Weights of a small GPT-style language model, trained from scratch on English Wikipedia.
Size: 16 layers, width 128, 2 heads of 64 (1 for keys and values), MLP 320 ReGLU, vocabulary 820, 2.87M parameters.
Each number is 128 + 32 x the weight over the matrix's rms, rounded and kept within 0 to 255. Layers, rows and columns count from 0. Numbers have three digits each.

# o: layer 5 attention output (transposed), 128x128, rms 0.0587, rows 38-63,101-127, columns 0-63
# v: layer 5 attention value, 64x128, rms 0.05, rows 38-63, columns 0-63
# gate: layer 5 MLP gate, 320x128, rms 0.0821, rows 0-40, columns 0-63
# up: layer 5 MLP up, 320x128, rms 0.0816, rows 0-39, columns 0-63
# down: layer 5 MLP down (transposed), 320x128, rms 0.0787, rows 0-39, columns 0-63
o101:231126138119111104171142228114126184102089175092180144145119121056107158027107106179117132129113108126165114125106112103149158159058126106127138103073176165167159193138178116145107092079128131
v38:179085079114163130104122116143124156129147079093151114137123137172142167128119057168091126108091106133107144110173093166088137125153114170037171164135135123169115105148099106145143047060142106
o38:162133082129108129098130110144178128050173092155115137128124137124171140073127035145158119102113158132125126123140144158152126124104098131142178089110097117099157155152124154149106113141135140
o102:156129135164076134107119131138160118132114097146137209089165117154125096169172105115092148137132097115168150062172171146096157114159091125077195198159129070078131140143037118193124101103132053
v39:123056131161163125150159101094135109148120136096122112119116143122089140060160155148146105126165105177108152105128171155135097119116128098146122085149137148112125165091083119112121115094176090
o39:176116154158131118085159109119118127137177103118119098150127045125116144115113154102147098103127078131112145126146158135191075029115133139091098157144101134101164121202118092126143118091134133
o103:083120127208177103176118098094118119083127071121130138170080066118052175180133096103139129136141158165157158100130128121218133054145127108074135100215087099098107134154129157138115075128117090
v40:116162148130103109112090148131064140122086118145099147123136102173116088132103121082140154117153155094172091139159124116150134163165151125110105165165128129159097074141166132133123119128100105
o40:152123106101123176076129164150077107165105139154117130120131170134174128141149124083126133108158162132142092154134133101065181234122138120134131110126137135150083110123140154103111125139081100
o104:133102104109139097090076123155121126199217147145114082106193216133165110099176183057123149158134100132160095143150089198116124232114135179147103113144136114178098135181109143125113186085109132
v41:168112174067120111124076117096130094136081121150144095076080120154079047117132115078153170153148142105132150134144154181118102071130135127147100170035123146101109103132076181101171083133127129
o41:124118136136159116102086116128106113192175129141140129137120145116096137145143138111124132194126152109120158099105119135140161101105133090110065110154087134133157130141077165121090209141158135
o105:126144170149137072129148168160151135112100068139140131137116187197081147188121156119164138135142130155103136085128068133189108115121093120164129146141162183113106090109189152074105114140137159
v42:149174092135103113141096160120119127140149076145103099091159155150155212105143139092118106151151096152102098143108135138070107158118132103107183133191133068142105098115144156149110187102146200
o42:114128110160094107196082096074136159116105091110090104171123135154119094114162108115092158197125115188127125189145119154120070128120116110153144180154148138135106150091190140124128138089134136
o106:147193121151118143142112162101111181102137134175148140067143124195106163107082183162124013112083085081124119101146130101082141141073089130150145143128145131110150123139090137161212115132142153
v43:125127068077122145113104158159146163127089101104107100149112074133139162138072091094080167099164123161133143127096136220139106116152143051040175137123098074124188140125184114092129112056164062
o43:092110085172130170116111141139158151121109120153110088132132172119125054094081052074088127149150129157092126108131181172118101171121099127111145165112128102123136095102125128149115127178085220
o107:099102125141108161141119118133149218079102069131164131062119119121151156118082094078091067148162146104134117118129136158166184104110092104108099183162164106150067145147046118160130127130047193
v44:149137197107141108139094129141193102114160131153116135128066107118117118134176180160157074106150120185083143158088121142151118104092111147101095089176136091107123138127072163138103110122165136
o44:128132146104120116146090123123173147126143116113118098142127106092067089112139158160126087156156049136078118123154105203171104015113133122159102127144127136096148162184082087140141166099132156
o108:106148124059164168200168163115143126050117093142120077149099100111095158164076125146150064127116097155083150148132155107165179059095111088133071126101125092079150119101089123140163119158093124
v45:098133130144128120129085125136140112136077085108196115104151185109034051132123104152143222100093143140113135162112166106169082109123131100087104163109142118162153153107112091130097100089136146
o45:063129161116139045116104096170151172141155131133163075129103176097072109154099192171134114154129195132097142113086145120134100042160083086177080131162096130112116143185088162145166114135060153
o109:081089139140199126164116066142156124055098085182142103131130146137107152216140109112138139140132177142147098151131167100177113096112126075128091145122168120109047083143073125122144118165064163
v46:130111104162146132127106120094166131163153135107071143158058148103064161098133206167101151117171113123104140134098153187152067156111129170128132154042128096123122107132126115115088137114094110
o46:120152123142111095110109116102133132076191154161151137129103151104110110133079165147097101123154101179126121128177157204202125126102138117080125141128134084119120141106143126143136135111102125
o110:120127141147124142181110106147172137153075064110151083101087138146080161175067112127122066146181151141175131098129171051195130136101108139132111100084141110095115111084164136152124096147084105
v47:113191152066135139138068089120120115126077133103136185117087176097046088100103146108102125142144150158082116120109096142126088163127117078116090145035131185127130123137144134078100117178093120
o47:153118121137170102093073091126091188163124145135143117140110180099083116154151189084101100151204157124153109089156078182160078192079139099056113183123142146163066119120231115085160164138121101
o111:153132139099140099171103092165082156125139128070126119117056171090091190093118130122131090149148149135154085083104100157177153158141102136156069113107113205137116143149154136131182093126148170
v48:133120102141102098112191132068153141140080154105116153150168095208139116152136144102155182156116143090116136128068129082107106138147143123142144165164097143099154122148098106134152146113223115
o48:162105089121137137154197110087125063120089113118143171101114148117166145162123141088122154153112145129160123195095105100073131191101156091126125114142152137092102079081101141111126117169114108
o112:102114114101091105119126105085170164163175142112138107154160110136134096124168163139096156175154102139102142135101100106134100118114093144115121146128157169163134160122121130128118123170175101
v49:111139144144142174146157107117142072114108148114118137175120135182100086135111165096087121104134105114178105182136160150190123161130119098120117136094085112135127183095103137118128105085146085
o49:119138174119125108169192144163078140126116160112125100109145091110126149109085186151063099069112156155127119131089115113143183231123107132115130132133129104090143124161165124122159092122093161
o113:045059155144148154173125102135158109137129103110121106089128051153131149126155137115048085109156163142170125100111152170179109156162072130126124113179110114147080160140082147143130137142072108
v50:193175069038134189119124126109081117103093107103143117097169125134089154110029117151123105135167137165117169111144147081075116140130096090117129140123142148116168096113101094169146214131097175
o50:116105059152123133118135096076185083109095162144102113106164159131148175155120134112096102094167212103155132143180131105131107153099143120092157156126169159180135050153136153103169138123101169
o114:128130139109077179076132106112116134146134141138090209168093121129155102146090070141113115091169131075122155136171065088105170155194136089155171085177102199141159145172162148177098097082160121
v51:168097109060093113135116135134114157146100125098149115079143082160115111130085189098175100138088134072108166112187112137133188117117175174132147154073186198129102111170086161084146161132130131
o51:126102124108153150158108121132075138108158119152121160126118106137128128127123141078168146155102128121125120165134103166175203070131180099096158115179128144144122100091181189104103168157192095
o115:185115142088122081118134144133092123178168135105132152110100117113103098100175168076146154097159065054107157131141077169146159148162070137119179200089129208111176207199130146081135120120189147
v52:126152101136169124113167110124176149147137156139051103169136132147157182114134150104116116149123116069081107131096076172099149074129148164153135168148146134065167131128153153086128136055191119
o52:201180074146146136135117098055098060133119135148155181119159147132166157105107098039091107149115082176162111124201164099137141124059113182131152116123150109097094077102121112124137127115155161
o116:105145146090127145142119131099149155171188109106158177103104131133114138059134149099112124129183138088133119122073071123122142032146089153147061129170166146183132164143150137096085126137147119
v53:092150164159162120126120109112123088119116105053109188108083139121090095093066162147134097104173123143116127132095113146168114096154081209117063146148155201112169166136140139132135131098117105
o53:099155155167159078082117091134108097118165150145130137117145145108143169151138158144125086070131122095091118119151109113175135089118164159105118113172111129077155114206071145141116124115090130
o117:060132180129140069118121110170169116102109096126088066140164222133204152208113116121123091161200152132173170170060148078209080055167092116160119056133109145115120096111198107126158102098093066
v54:131140078131128154153091131099092125147109125159142118094103102107145139146099124128079178107144090107157061156098165143102081136186124115144141110066073069141131130125223117180121066145154170
o54:096110128160115118185115146125095155106112120139136128159139140110116077099079088150091162129125131134094077171138132152102158183119141101115106120115115063145157124077155085196122164142128189
o118:085111113150132157197097115121169115111049081192144087057117164174155159151117120148096075119122133138146115095168170091125098100144128144146121139098110152083084115057148097201126113161022189
v55:095104161163152116154151095177117129114110119155128179122196180114154063171161172133153100082144118074124145151091129117157104125166180188135110131113131123155107100136085088127099123140119087
o55:076121206109117096127215096175081135151126143144142161109114145123096122166151159156164120084140149090146154130095080145112162086150136115167121087165094142156104170179142157123158094155082110
o119:118156137110140120150173072152097116115130156133135119096113126133133084194124198141121133121132119103218192158100147127161078102120107156103139202128099119111123091183070106149211143111141171
v56:104143075172171147088184133117162154098193096136177146084105077090184153149153147156080179104097079193126138129121136135121059113140119151067127076155155091151178149100164091154113086096140175
o56:101147140135110126111117096139208131084140102159139102135125112094102077099137080220124130130121054169094141115121159140154066081085124111122087169096123103127148143139103083140140138108164179
o120:108144107159140158091152155137184105081054106126120117149115137138158113145114044119111105181099086147073138163159195063121148109131162097112129102135103101091096104093074110165105105180058135
v57:136131087114099138118114179122079120139082115087187115097186113068121113102105104130151157136116167143129113128107154137159024113152127127138115136077111093157163127142150148188129085128111168
o57:035121102104102145127128161145154177157104116117132075145141127082103124142133115159114122138143115145119108164089139136133110105166116112176092161148155095151147144108092153175138124133082133
o121:108103097124145109135125106122164129136079119181102065164147192165221174220144137095176119194122138145149067138154178082135075088109096121111161163074139149087054032089138094166159131151092134
v58:149115081072227119132171113109124102087188125126130151097099118162102156114153111136095110088120117119166112202155100112147145180135163132134108100115150112161110138130085038134120075112101148
o58:123139160142141121151204138167130105067188138180124159102150049126137159107100129200125096093081156103107108103148108133135193176101150103110119100109152104072146137129158137095093184110159124
o122:072091099163132141130141109143168042175134038158094125077125112176165126185191086127088159072094092179143113123136096135086147153155142157148124088127070133094128099103120095167068136193078080
v59:137116146102144117141176106106118132139169109195108114101107099149128134097074124087127147102172084104132120120093132150112063110077159139130135127110172117074110095116111171033135166104112106
o59:167131134141173062111095066067067130144128106166099082156117153130112129129153151048121131199135119116184156154126162152165119136086151118086109164110123140148081096106140139089144144113154173
o123:189143133116123072107143172168096175157181146087123144126069155141101097079092154099125122095122101107144120099085051172143142162115123107174090123135156149158154155152131134084112103123172206
v60:108063063131125107125137161137142096153141135136136083152169139098116156140096156141130093176159170122135118158131140162135113105157097147134163148135159084117135180125096172172121149108151118
o60:077107099158119132143121169144155111138185125134116068130151138090140135114062119116124076101091098160093131189143172123120137127157114179193157100141112102106189112114070139218082077145088194
o124:140139131119124134113104160083113125157095146090149110128175099137140158182095195139162140141135130134126151125139084124102153080086113101100151170083149175139148131136132107143152128097135147
v61:113097155075164137165131059125127143156096128077079116161063085157118094169078131122143129103144126136108082136160081188173204100146136129126112116112096161118100150151199088059141131112124086
o61:106118112130185159181113134154028127105147152150110149112134145139139082102073105065142157133151098098053052126173096168195173140106153130129139089133141095105124105071176158128127179129150145
o125:168104094072152142215169117174124173182145119117123088076147088081147120094147112145116159099173100091082133104118099151160161095149067149168116132083110150128158225143138142098150140108057172
v62:129122109136099143111091110099193101154164148109150158164174124102104160132177147113165146134119122123137108185094137076113110125136125156192161127121086173113113176095134092136096152137194148
o62:129145157114110121107144171152154153091117147089136155144134080098097156155070202124118134184081109096118152144107133123081105177130160106114109135126147073114143119101067133119164107140121103
o126:002074145161174134156068096097161152137101035148126097141161173135107180157120121116128101188107158195125166127118185101121127092090155165089096082175063132080100120073110148128158121198134117
v63:080161187064089073113143110132101152135175143145099182140114176108142128126110151177152081107139133118152143096133109193157110123207129136169093091132133148073084103103158169161165093108084116
o63:119104136144161114158090100145087149131140144136134179094140159138143088118133102145158173118172118093216087050134101157199164154136168187099143092157109145132075146126164105151077127104147103
o127:162142132083059061141203122244106137143168156108068098182098177153185069140087132166169150166134132084173172089112176112122119112151136140167132107071100150172170152089198128131115138118129107
gate0:090179166150141158190142125103087061072176187068087166110151088102109131162145184128097060081174128111132158160102146137141105133104110172118122153141166075130140152190153118129138080125140150
up0:084160180141186129168096106120115078166130079111167128130107169130075110162208183092176137169078145110096131122110093079164059067191149180198055089151166127107050113134098099124163159137109101
down0:171127072128123134107124156146151147142044103108158196118125099169178159125087090124143052086117102124092142129082104151133110158134116095142152086118146169174109124140180158098091143113140182
gate1:129138113152130097148077104148126098038148175210142197134161117182067162118067204087153132130121144171097154165120092105063096127099145164132129103132097182158098122053135128124135123137105159
up1:138119156123208150116111128060133084161102106143080197100155172121128135116144121160150147088146138106077147134134160041039095155132206120088143081127139082131158067142080178198122091094150100
down1:099102152101215140124052137105106119147109145135183133116172109159161163137115124180158113115108110113091159155142106139131083178127164120125172144102083105098147096140127165179169090085111151
gate2:140121087130165135128192175142092074140129092137102165125167153116126094099151186124138137109131127147101160104137094097112102085132106154146118097104134121130127227099148123159096141123105136
up2:109107165184102135153163154106116079117172136140161150116129093073111151169154126153146121118144157120161138157160132124152134147187114112179141107108130120140125066110148137058146109131111121
down2:146195057098162138144104173149151114124154195162106111164095147162105096132175121121117093156074084115129138159133171141105124104133123098143074138105115099150122105159150171144118133160117105
gate3:129140067136157139160133151109140136085086157146159153171143139072088070130090104101093093168120135081106168152144186113110105143134094061103080107185129155070100087086062115133164160123085133
up3:196095078141176149153128085121109109143145127142090114080165125170108149066156163176092104163152145108145154126120149142107119144134090142138171107185169072133109120091127103104119131151086106
down3:126106133142121111118211147137089144161112105076156162152127172135152119124111207066133164172171114124111118087117104154119067144128148074094127143142146161127108136121129136098180089100106104
gate4:124057183147196147102090170119157104106157150091076092175203127114067107150117143123142151177147178134156087121099128084126155122137187111156181130165161147128144148091165132072108103181195144
up4:079169157023163092155131157067100151150141172134121141135123118095105174161128140142062126110084145154128175118105180144152117087143144126103132130136035144120156160107154130133167138176146088
down4:130104135136139201093153156135139084116116164125157168093117108131097088114121144142149149138143157131113104130094116166174148108169100139093099136084174145155101154138120105101173130107083146
gate5:210066146149101120107200214132125115110088119122147129087117137110143133124149189080188139127139147136148127126117149119132157113124152137162112156175156101080176201113127087110081140144105121
up5:077176125160053144128109133123154169125066152107114060104155103127120132098124110127150092168143098047155159167111170104116131161092170123052112124058164129160119149170044127122135149117107097
down5:142213200122171182150096114159116196115126177153068145145150129126092160097129181136088127163140160108121109180139157130167124157149062153113102143149155161083195175120148143171115130131165116
gate6:137114137081116119102157140159126158083113155168120089165121163100147139185121069147099108194169122148177106162183143104081130146169113170137118154167092215112133105113149071160109143142128105
up6:106140179133129139135160143089152174149128170109093127131109127156138106108148062152125094159131113082165120155095139128084087114149150140117111182139126115120081115110130118171136111098067145
down6:133104176145155155140104141114093124138066127119084094097067069161138128125114189160121141131136140100126171090112103141205121096152128125167183149175156134133111125089102116099105165132125129
gate7:175113153122117128121116145156197155111051090086132140119151117127154152178144084114145105081156128130126093136146207146134142108091126131158077191192104159216166151068154129126128151124194098
up7:112103147109118132138194132133116195129126143171088113094116086154133170166088142087107197145125109142190166127139073151085157088145130166126048133120133192114078140092177114131073149183086143
down7:101133123187132116152158155109143134108177125100168092094070118077152162142093106159163133117147188210154114159102136126094082132127165120147164130098140119155107117075110114090124076146112155
gate8:163119067149123127128075108151161142054138188179117126121098166154178170091088132164130123114176133115100135149106144154123147042157089102148160130174128111194157102094124102172156166114118148
up8:094154121109094118144037138068107075126110145052086097092117108181131169103118169162167098134190136155131171115112083173197156087143148136202127112173125099102134122108158137135122199130152118
down8:135074065095148176139133072156085137114138123178122114113131108138159121145085072150094158132156126125053111078107120148097119091106128171095131109145114144142115093153114127164089132118167081
gate9:106173165140154172132131163097125060078120154082127180127139064105130083102110125101155132091134134106171134100121176116081090141132093183150107150114097101099119116040099175105140141137129134
up9:081166069105160151079120210114135090126140095136169187184118046137163045095174156140146081147101155171172152133159138083113119151140144140193220144139061151110121103103075137099114120140198072
down9:127101179151140147121143117115134156102117169141136094148105193073152137129129077084095118131169108211112117088131211108139095123154111118142098153099079096126118141178041101090064077140090164
gate10:151131171103164159209118173109124115116142131149124053121089116086157136141077131173088116105129160097152084159100204123100151135153085170139120082101186125173151114150112071127100138227140109
up10:055136127133152094136140157168082118101116151151162109150111099125154165160089138149126134131125160153110130151130108056171133140101129158130133124099163136147131108119153112119119068157115133
down10:156128137111095144130188097180097110122113119162169116161121175174098107119113156183091184085097097133128056107107144120144139140141113208133125079130158155131147102140083143107110187101108113
gate11:122088100152148104142122139122102104113143111182150129097204112117121110122102113153187160062162121120141073206153101122139066168132119157163108149131201168166142172190124089142054128122082162
up11:105121173106141129124087132098179168108130077081130135167143143082079193180125164162148123128115109125189104194101104092060140169103119143136140079119104120068127131076143174118099122127130114
down11:162156134113137146148109138118125123147149142107104101121089136124121051121122131145123106125113149175157170182158167157072166094086060126095160139177124090102163151188118067100189088162133071
gate12:159123090160137118187163146142131148139057180114122157160110152112070137152069101191092094113088151089115133174069086078092140136134149145119106147127119077145114151103132147098104122106111106
up12:120109144070168087079109148153157128153098113087068176193105119129148091074123166136107147112149106088055131138152174094122160116162134125150182127111169135111087220125129083143115094135167161
down12:110135163124134093146130136121106133094125134169122161108146132104108117136149184229152106062171102132132073072108156112162150133134160140087122169140155148100117132085065170115154038115097172
gate13:215118139031129091146136135113097098052145184119099148135126150163097152128072153122117151139109130155142192134125130158077143103121099079156096150164187138185109113143109164090145130139177186
up13:167147164135144216098147102122193098089086178093083116129126095138093062123100131214106165147111117172116143144086096116160085131150125139141061140089197113158131130169166141130109073153098111
down13:142147117151115128141086137223142161142137067064169131124147123164135108114141136086162175108121101156146142178091192088105093080084153086128160195133069136171100061119106100178093159147142090
gate14:128119125184174101141131097155081148101177116152149108135147149134077133102127135148047156069115112137173112138153174056141168121130142090142075185123126112157133133112128164147104156162138167
up14:117160134185109109115140084130134097113111147150123137156109104123165180134153072161149125139157104100109111117157116156148131087185192158134173088137102129115142147100097112102103117137130084
down14:093117098059172110138135180117114170199167136151127115125140074119164107100131201106102112121069195139149093161137207104113151130087118110114131154141114143149130148117070187093183168169151121
gate15:122143131138143121122139153190164107081152129164137148188132094090149093110131117088188147115104127132149092106148143115070139097160197088181125145136103122169120144040077061170175118179121129
up15:109100093112111119125152157097128083116085226208026075149101124113174099145125184132168121105192136085091123133204087167128157113117142123119187193150126125135125137174157090134104078120169121
down15:117127143122139154133084152149123135168103086074179113091135126111120110157145094084112160127103082182097137173138173055151176104172149105139121145171133158099084110119090068145120134164177141
gate16:151070222047171119106099125113128108103123128150146133149137161073106087082167147092114090105250110080104156101191185118110164125123143121137138141124093155032125165118123115145079114105158107
up16:057140082142140138142134112156109119161113125107136134095117147124077104142161039121084142205093163082193146109118118145200101127126157075126120131126091104174073124091134046094150135092125111
down16:113085137128145161127170129135180121103120196152131162122127175139075125108116100188124108141122189122124071131077154112094128137109181137141110154126184117119166170170146129167165184113135164
gate17:123153184118108127084169135126119125083102124091126194117175090066138156127146090139146061161186104111127094153124151073093080148170174131105065184131147110132180149112118146125117045190105100
up17:176130148174164157086182146144143127135159110094129083077106133147105098113104139145125087106088123095076053182193089129157081132097126212145090153147147196058151143123129055113024088093123161
down17:085148092097073104125086081095102083088131175127135083167121143123136127109146212118162169113131083153098217104086126144132123147157142076181147115119127144195094095138062132105195113089130124
gate18:175125096115166141156137118123122085146181127097133153193128055139135164194124117122095122153172132143109165112118123101137161099142163076107117106115125099135134091175143053185086151154107127
up18:135140095175160158159107169144081074127182154080181192173163095162132139102174136116177104094134140150094175129122091086155172128151104080130072129151121128180129094154132134154129062148115176
down18:141124162100137164102137112090136141192189101124105129145098148100184123121081110118131089109098114147146150117159122151143133158071103128119154083157110102172135114175054111255106102112077166
gate19:118127118143146145162162139065131087073127132095103173150167165117121141168102141160115170073123136156109129174120112161146179106109148134098110083102103177139124115099100128207100124150127114
up19:124172114137168153158153124103125137159144142132100148086065116141072103159121131094158092180129139135175148179150105152149138097129125218102088165141091178169054096127121123149125167191129094
down19:160124127150115098087161132072167154166118168193168165108135142100113120120136116159110121155135230160102106123183181123086083189078158150107162078113094132118133137126091095176098136137136142
gate20:150108096077156110178178094116131089118130159145089168111139101145131147159196098158075129161134161134149146119115119109108097071228141133090105118096152175158148117172149106200139050135104103
up20:176110121141135200151137123085094090108117096132128116156078204142115072162115115080070065127141097195187085118126100061124077127069117151103141190136086079087144139136134082168167179042137103
down20:108126124177145156164129177136109156189153122128105151113140112087133083099148160079128196079085152083149107094111071157128088186074119069109166105102133174095166146113090130103108168165151045
gate21:102095096116134103128106131189126117075115110136071109117111121098096064109090166108123115148182103114126133125150130103120166148133216095166030166166140155173097211093078177098116134112161210
up21:131149127134082161094095129104129138112120090130155114113115163166095107171145154101090124072191100111154089164128128189139149129089141149157109100115163087164111128074128158096183123123134137
down21:125116101102165138099122143112151154142099136127148069141146067074145140129096176153126108168137148137115106102153141180121126041068101149141106072125151152094138122116084136227099140111091093
gate22:098136127149140098163099131066177103084098133130131148132164148095114115099160077127108141090160128120148142182074167097177047105136161113162095145133205096139158157117132122106139142115071103
up22:179114167142138134079126148180126156132141174170073124129203078126144154114145128161150109173158172077082100067121120163123144184117092134110088119128090102142121093150122136147114160130149126
down22:091122125118073131164135109082177111156103104083116136091092156127113142176126156151144175148128149149146127102123123133109086030143153082119077152132116156127141116124188129128145127126142160
gate23:126084135166135114090125124156083095104160164076071142208164094109083111109074147124078134157160113112099163051074191090108155147184156054130128187123131131086141176110177058116077094111165124
up23:122098154206139126107121128148158118146080168075098167143135175123134147116115159168185129126124070126104139168128104191135099105178084138139136081065119121128051109070106182139165156136114134
down23:110134087151091110200131104162133107124124174119100120166155101125111148148129168073064152140141148139168173158094051113128107188144122077098113110093134194151161126138114107130102106173152117
gate24:091173193139170083185101150122098129096161144138116144143103138101122122128130105083114116118097131119151156151139132128092086116112046141156097099125099146078128157104163094165101148120096130
up24:134138175143123086105075173144130104127163081132100099119157172127126159085143078164153118143113137195102087128155094035102177167156072186136076133165078114163154185119098155135089163114125108
down24:149100132061087135074105132125128078114095083180166141132187161161111073169175158135123104091150061177100080168112142130173113155125112133132055208134123112111203087197127122112125160116107154
gate25:105136165145101108181129085139102148102107178165118061114095173114096154157116115120086137100192150047159124132168141105139106098169100162106157160173135149175122068107107095127088132154175099
up25:102177163144107151149135117108060125099166141145163103090140166151116148144189053132147155144082146134146061139148152140124106146151071150095094118085122169071163134099115149133075106082140149
down25:114109088130108097118130131130104193136151152125113117156165094157089108164121106077170157113123198149099114114139151135148130143094162114181117128174146122121144102094121174109107073125142140
gate26:176122088177152097147124085180127106153151161139070179208135130161095158154118109159118175129105123132145092128083204150133089101165057149145147140142175145111123103121142140149133164086105131
up26:137104165115149114104156092123174132124136130084114107131170121108158162097095112134185129124134096153186117174107087143118163153171126100210111099132133106136141208133088148086192109134160189
down26:136094103179147107123123125079148158093091140092146108119049129209071181147122061108080110143127169126155100090126180173145113138126096193100100110124123125170090143110129127167118167111070193
gate27:110146124151087139148103174128166069147071131152166070146098136111145112107138111112102123134139190057143074085077108122162121080133158124114112123154158184142124143123114095085142086125131116
up27:095215149158114101161103080137130133191182117095141176118123108141064101149113086163097132144167161170102120112133142115145100074107181163063120102120103107090107085154165114154169141185069126
down27:164181088103110168149167116138146139112131132098196155122162046156182169140131108116120150110120040096160155140084112156125132038130140073127155150127098133152126126137195107108102128132083086
gate28:106120184110111072118157140126102072103114152113068131162099081093098142118128094168093099131134193166210127134170164089097093143161113093068131188154193184103099124139163142095173127109138144
up28:067114160180136144136042112113109132111156094164114152138103129089127155170114120114124158094138166147091121151131140158132094085150087194177072130168077132138061198105194160175133116149150174
down28:204169120088073115070083156113108102128114118092138146145145141156116158109141152178101180114112126148115089141174081095145164061090149075088072128121114191085170065125130139109147141130121115
gate29:132117119081089122171141186096128126105093153109140135141129066116151113154164135129114116112128156089170146166139172129129142079140185165077158123077152149111199149128136112190118095137118121
up29:133129145101070153115124159159180138104176169165121122138098166120160103142090164095169123160123102171118081126198101109088136182107131154104170113152168179203140116153077132115137073145168138
down29:168090181087141097087078090137108118131121166157104168126098144092075146133107158132121166142124157151121132111078197110106152047092116104153109154174160066100162111101195078165150175092114115
gate30:148099179096153121138039169100190122040168144168142158124069110130153125113094126121136160085117139138146118144136177095179101119138093166138089130118097114118161104096148146155127138141113167
up30:114130147044120106131150121130109108163150138140172162102115175100106115177160210099096081152117116133157087115107148143115130128135100107179076113133061115045148162154175122145160165145114137
down30:119104128154095103127182154127197166143131112129128103110111179125102127125124147143159128106153125084213085151154142087100086125129143100102120156063186149187109143120195117118118081139114120
gate31:155139142097116136214133143145188135160122147150091119099129131138121167127107157172118177144083131082138163110114178110133125094142071080153124095162077127151112159129156094119074104149107125
up31:093171118081119130120134105125121139114120164178126102147148154110197071129136131180077188102145111110124181083084161116128130139137057098129128130111127143162108157163158115137099090058157092
down31:120128122130140247113118152178098120178134131091115148140179142155144090128134085074124122106136021201019133150083109140142154165145169113116139086165150084135152126090159116132089177130114134
gate32:120129166135192142205159090113124075030152100121131173151125112050181099132164084078117136154117136080109110092100168049106179125142151106127133147120117166115131114150111065101139100144109115
up32:133055051119154101121141155153117129141181121127133102164174092118130124150201171163110085190117148192165142133118098086119188064151142111097060176146085171161125118151122068150206122185114079
down32:176152149136146160129110108101060123133106107155129172090171159030134068179145080116144160118130131100091091089136190090105146123100206120202149129116162101149119148138059155139073118121138165
gate33:112136151122148119153106127057130131109116148118141095132145115060138194134149130125132116145151117125130077177101121120167122092070141151111134095086110120124218088133137161184088201105154125
up33:140075166188148171132099130121163149113181139166154144142129122090131161137147111116068127172166133133160119187139134106130098123107077190137105094089099165109110113125107146145130185158138089
down33:138153090130078132123136107172101111113058166165141092138074130137158115161125201183158118118077070148116186107111074090117092184126151159171192147144174084108180151146104126110101147101128134
gate34:126131130146111143178131134130106047087148148110145175132093163168145113081140110106136160166180101088123111158125210100097159147209196131127101112222119144106114138064084105136152129178179161
up34:123131146092111136143081162181127114122173122095159176123139098158141097054139117153131148158119086127112196123122182162051184150150136104211089107100152149086170167135126129140176077169114133
down34:112129056143158140104125072113082134139093106079136141133104136113170167165170150090151158123129128137166089166059080187131120069125110114130158118128143178127143097156200098063125138143157100
gate35:105058155144094162105151168106134066150144140173108133167111149107138076137136160092144114112158133114188116110145206077053142116103153149182121069123180113113133173108078156138146070149091163
up35:155119155127110152080119202107142110137065177128072133141136105147097175068137089088137114103183144098159138102115061156094094139148137102154141123116112128094103128148122124121133149103106068
down35:157131112132145155073134122160113134131149155156131126155168179058088077136139141120144089090168144129178111145124169107113099141087132149099145088144090111142132105116136181088128104221114086
gate36:138156194162151128126178186138096145095160139115170173140106112078049086107092150142148166147093159151119120129109184105074103103117151153098153172086176064118107122108108128150095112084135089
up36:190116123143130119132168114102113083156074127146098116185177178120154163113163129084182123106110141089096132157110140077131159164061121108152134100168095153155162157145100097111127114097125128
down36:108118151135129106147122122121166139144102128085128136111152145102154115139078127164123129075145067211091159095066097148099131117171114176117155138126110114081153114145185145054131168142069106
gate37:140105074130091165128141227179179138115138143123130096121173098141103108129070086155141122157152152066193116153134156131093083140119123094163132120147124165156154096089067121118120154164100113
up37:149137175121086128133136120139126095131129112088222114103115132127199136108099093139105153131109110144125125135129142098117101125155199144108152093158160178128136114160076101094107148078163101
down37:136150185091181088146172117176126131076094132167074135148051158142129118093163119084140159142079123143152181143116149162101150139116084135120120148101161125091188155104131141148113103146093141
gate38:131110111181127117118146123097139112090128110189087126077178143136119103117110057184163127159105148111155083128177154150141101143187183116132166140115182128166170137177125131111101131167062142
up38:164142109086151123105095160099188208129200126150121126125157102109100134110142136176135002180096177129143141151125112143123169158084101125166089127135081064129136075091165174139124093177100131
down38:144126158080140148155111144178131082137132140124195137136100180131164077088115177180106209139152083133081133196140106139170080111152136156094162125111074177069132157179094094140188111070134116
gate39:204118069143137120111134196140149173093136155081106134156170131177123151178133120135121166110130159131142147155089123185135130149079153124103129107106184141118152048173125172051198109136105160
up39:099089104132095119125170170115153093117117130121102078135188094146142143112139163138209133090177176116159112096123115172101153170123165098118136115104171159131176101147136160056141145053103124
down39:102159099147149127084084184146152158171191139105066138140120174113147122162056098139118111126175188102121127121132130160175178163085131089137139131109158148078099109172105127062129128166117128
gate40:183073115101155120138110105111055141132118101109159124136097138110113171167185080129077145165152185133089127142131135097136093056126097117180114157108171120101087111166153120145125089098149167